Each number is 200 + 40 x the weight over its row's rms, rounded and kept within 0 to 999. Layers, rows and columns count from 0. The size before them is the row's rms in percent of the matrix's.

# layer 3 MLP up, 704x256, rms 0.0885, rows 89-92, columns 128-255
109,215,280,218,159,131,238,231,210,184,158,211,280,155,197,243,203,215,205,142,179,149,199,184,242,228,202,235,245,159,219,166,154,152,121,288,206,158,223,148,155,227,248,171,169,282,179,236,139,162,216,188,242,147,181,217,151,233,153,242,243,255,185,151,192,212,214,102,183,210,233,195,168,191,131,188,226,252,131,132,198,230,207,169,174,207,199,159,220,169,213,164,264,248,165,196,264,154,153,257,213,225,279,235,230,190,171,237,201,210,225,270,252,250,219,184,182,179,118,163,256,166,253,220,230,181,192,129,250
104,224,228,197,171,214,190,273,178,200,147,202,177,232,68,199,161,218,208,278,263,261,199,199,253,262,239,220,105,213,248,175,193,219,193,199,227,208,168,202,205,231,221,220,198,213,209,171,232,229,191,231,251,260,244,202,197,121,204,255,161,167,234,207,190,178,218,195,258,237,256,238,262,139,205,193,186,187,188,165,199,151,209,203,208,208,151,241,226,193,242,179,163,267,197,223,172,212,167,274,221,206,188,215,252,267,187,235,144,168,283,197,220,150,182,274,171,174,170,254,197,219,218,190,201,245,242,255,122
102,210,209,168,168,302,253,172,201,204,207,204,175,160,261,96,205,169,245,155,207,237,185,212,204,231,201,248,111,166,184,253,283,191,158,230,233,193,140,218,208,212,201,149,155,218,188,219,310,124,148,208,238,235,249,226,271,241,186,237,171,150,203,169,185,209,273,154,245,174,196,120,190,219,196,215,197,118,238,180,179,217,243,195,202,177,183,145,259,252,186,185,207,173,188,209,176,228,154,196,217,201,133,195,204,322,184,154,140,200,149,258,140,184,141,250,158,240,224,183,140,236,154,153,298,195,259,245,175
087,168,188,176,193,189,168,172,178,178,253,176,222,104,118,231,153,196,207,197,221,228,275,181,163,213,263,149,200,172,201,201,283,163,188,134,222,162,240,217,200,232,88,225,114,194,220,163,215,209,192,218,164,144,203,90,163,205,227,150,178,214,242,176,185,170,242,222,235,198,96,156,204,159,146,139,188,166,190,191,193,234,236,185,181,226,168,164,239,125,234,227,196,214,198,187,160,220,260,216,242,154,193,253,247,171,149,86,225,248,229,301,206,228,246,251,192,176,239,156,140,189,193,223,289,188,252,209,170
# layer 3 MLP down (transposed), 704x256, rms 0.0747, rows 89-92, columns 128-255
107,198,178,224,235,172,173,204,211,201,132,242,160,231,211,154,214,134,165,153,231,192,161,189,180,164,184,222,180,198,228,244,208,225,129,180,260,241,161,259,173,239,168,236,208,165,146,202,174,107,188,179,231,162,275,212,245,167,132,168,171,148,182,262,256,194,168,208,172,183,159,62,207,206,266,217,152,136,206,196,200,169,196,274,223,156,135,169,207,180,189,242,223,168,163,248,226,190,197,241,223,205,303,149,163,241,124,142,261,239,193,213,204,164,221,229,178,200,238,247,220,272,144,148,205,174,207,242,248
106,159,157,221,215,128,214,167,258,184,243,156,189,169,164,223,152,174,166,138,277,226,275,199,235,235,211,213,214,232,243,220,275,259,200,208,194,237,176,178,290,208,180,221,200,240,119,219,163,180,175,208,235,227,220,241,220,267,274,213,224,237,227,185,246,191,158,175,199,130,171,164,152,219,201,232,208,246,235,263,242,151,219,160,196,121,170,187,198,153,255,169,173,174,159,189,231,223,224,157,172,127,175,230,264,177,162,177,140,201,138,246,226,184,220,206,179,146,155,229,151,114,182,202,158,216,178,177,219
102,178,177,163,182,220,155,248,224,189,157,251,120,154,218,299,212,244,126,228,210,207,239,183,182,174,275,248,168,180,242,208,222,221,236,209,133,240,171,195,162,166,220,239,209,208,197,294,199,254,167,200,215,135,184,149,191,191,203,206,173,249,276,223,170,199,248,139,197,142,177,191,213,241,172,235,236,168,195,192,182,237,217,187,241,198,221,223,177,225,187,198,195,188,242,229,262,189,235,197,201,160,199,265,216,289,243,178,305,190,212,112,247,227,222,224,144,288,179,148,173,190,216,219,254,200,219,195,254
100,223,148,174,174,181,154,161,218,228,185,226,244,145,174,166,161,280,214,192,229,203,233,230,155,190,255,192,184,140,237,147,240,197,194,128,143,219,182,281,209,219,209,209,201,148,133,186,163,312,238,273,248,225,243,157,232,176,243,138,119,281,181,185,109,229,178,268,226,169,142,207,244,230,172,241,296,229,164,199,227,275,199,239,217,234,265,179,221,210,229,160,198,202,130,126,218,131,151,209,197,212,249,173,202,236,224,216,243,159,234,164,258,195,160,235,268,177,265,218,130,196,162,189,217,211,192,195,168
# layer 3 MLP gate, 704x256, rms 0.0894, rows 90-92, columns 128-255
104,263,253,201,187,231,199,212,241,199,157,205,171,192,179,163,214,235,213,210,119,206,152,233,186,208,225,179,257,259,164,204,194,180,210,180,186,180,221,194,134,233,167,175,279,233,103,223,143,224,224,146,119,240,193,202,204,198,271,176,167,223,209,193,234,212,212,266,211,199,187,253,265,241,213,153,214,161,200,263,197,200,249,187,224,222,211,244,188,212,133,220,200,155,124,177,218,166,163,174,193,228,169,205,133,210,222,173,216,177,134,247,171,209,244,88,182,228,217,214,233,218,172,250,154,195,173,180,249
098,175,234,230,173,238,181,238,172,117,154,195,192,316,179,222,188,168,148,228,195,182,196,124,218,221,196,110,220,136,232,226,260,227,198,203,185,226,228,246,230,196,249,200,237,159,164,167,216,244,219,231,199,188,237,216,194,189,115,222,259,200,206,212,195,178,218,245,122,233,173,199,209,202,243,171,242,266,154,140,253,191,240,198,194,246,136,217,177,125,198,229,125,186,115,294,182,153,162,208,166,251,205,194,171,240,204,221,230,195,136,173,211,198,207,138,265,186,129,229,258,126,206,269,164,110,197,205,230
098,262,219,154,215,149,208,160,188,222,172,116,158,176,195,221,127,145,197,143,192,191,170,211,210,259,202,153,337,266,185,205,236,180,168,216,170,192,197,212,140,243,253,260,171,238,186,156,202,137,187,193,231,203,198,179,195,186,224,205,184,148,249,152,226,213,127,144,220,241,223,218,292,184,225,180,175,176,251,159,249,183,210,135,170,188,205,183,167,179,185,242,188,175,236,209,230,221,239,237,202,182,218,198,188,186,197,171,176,193,162,223,206,223,219,174,235,158,191,82,267,274,280,175,145,213,137,188,193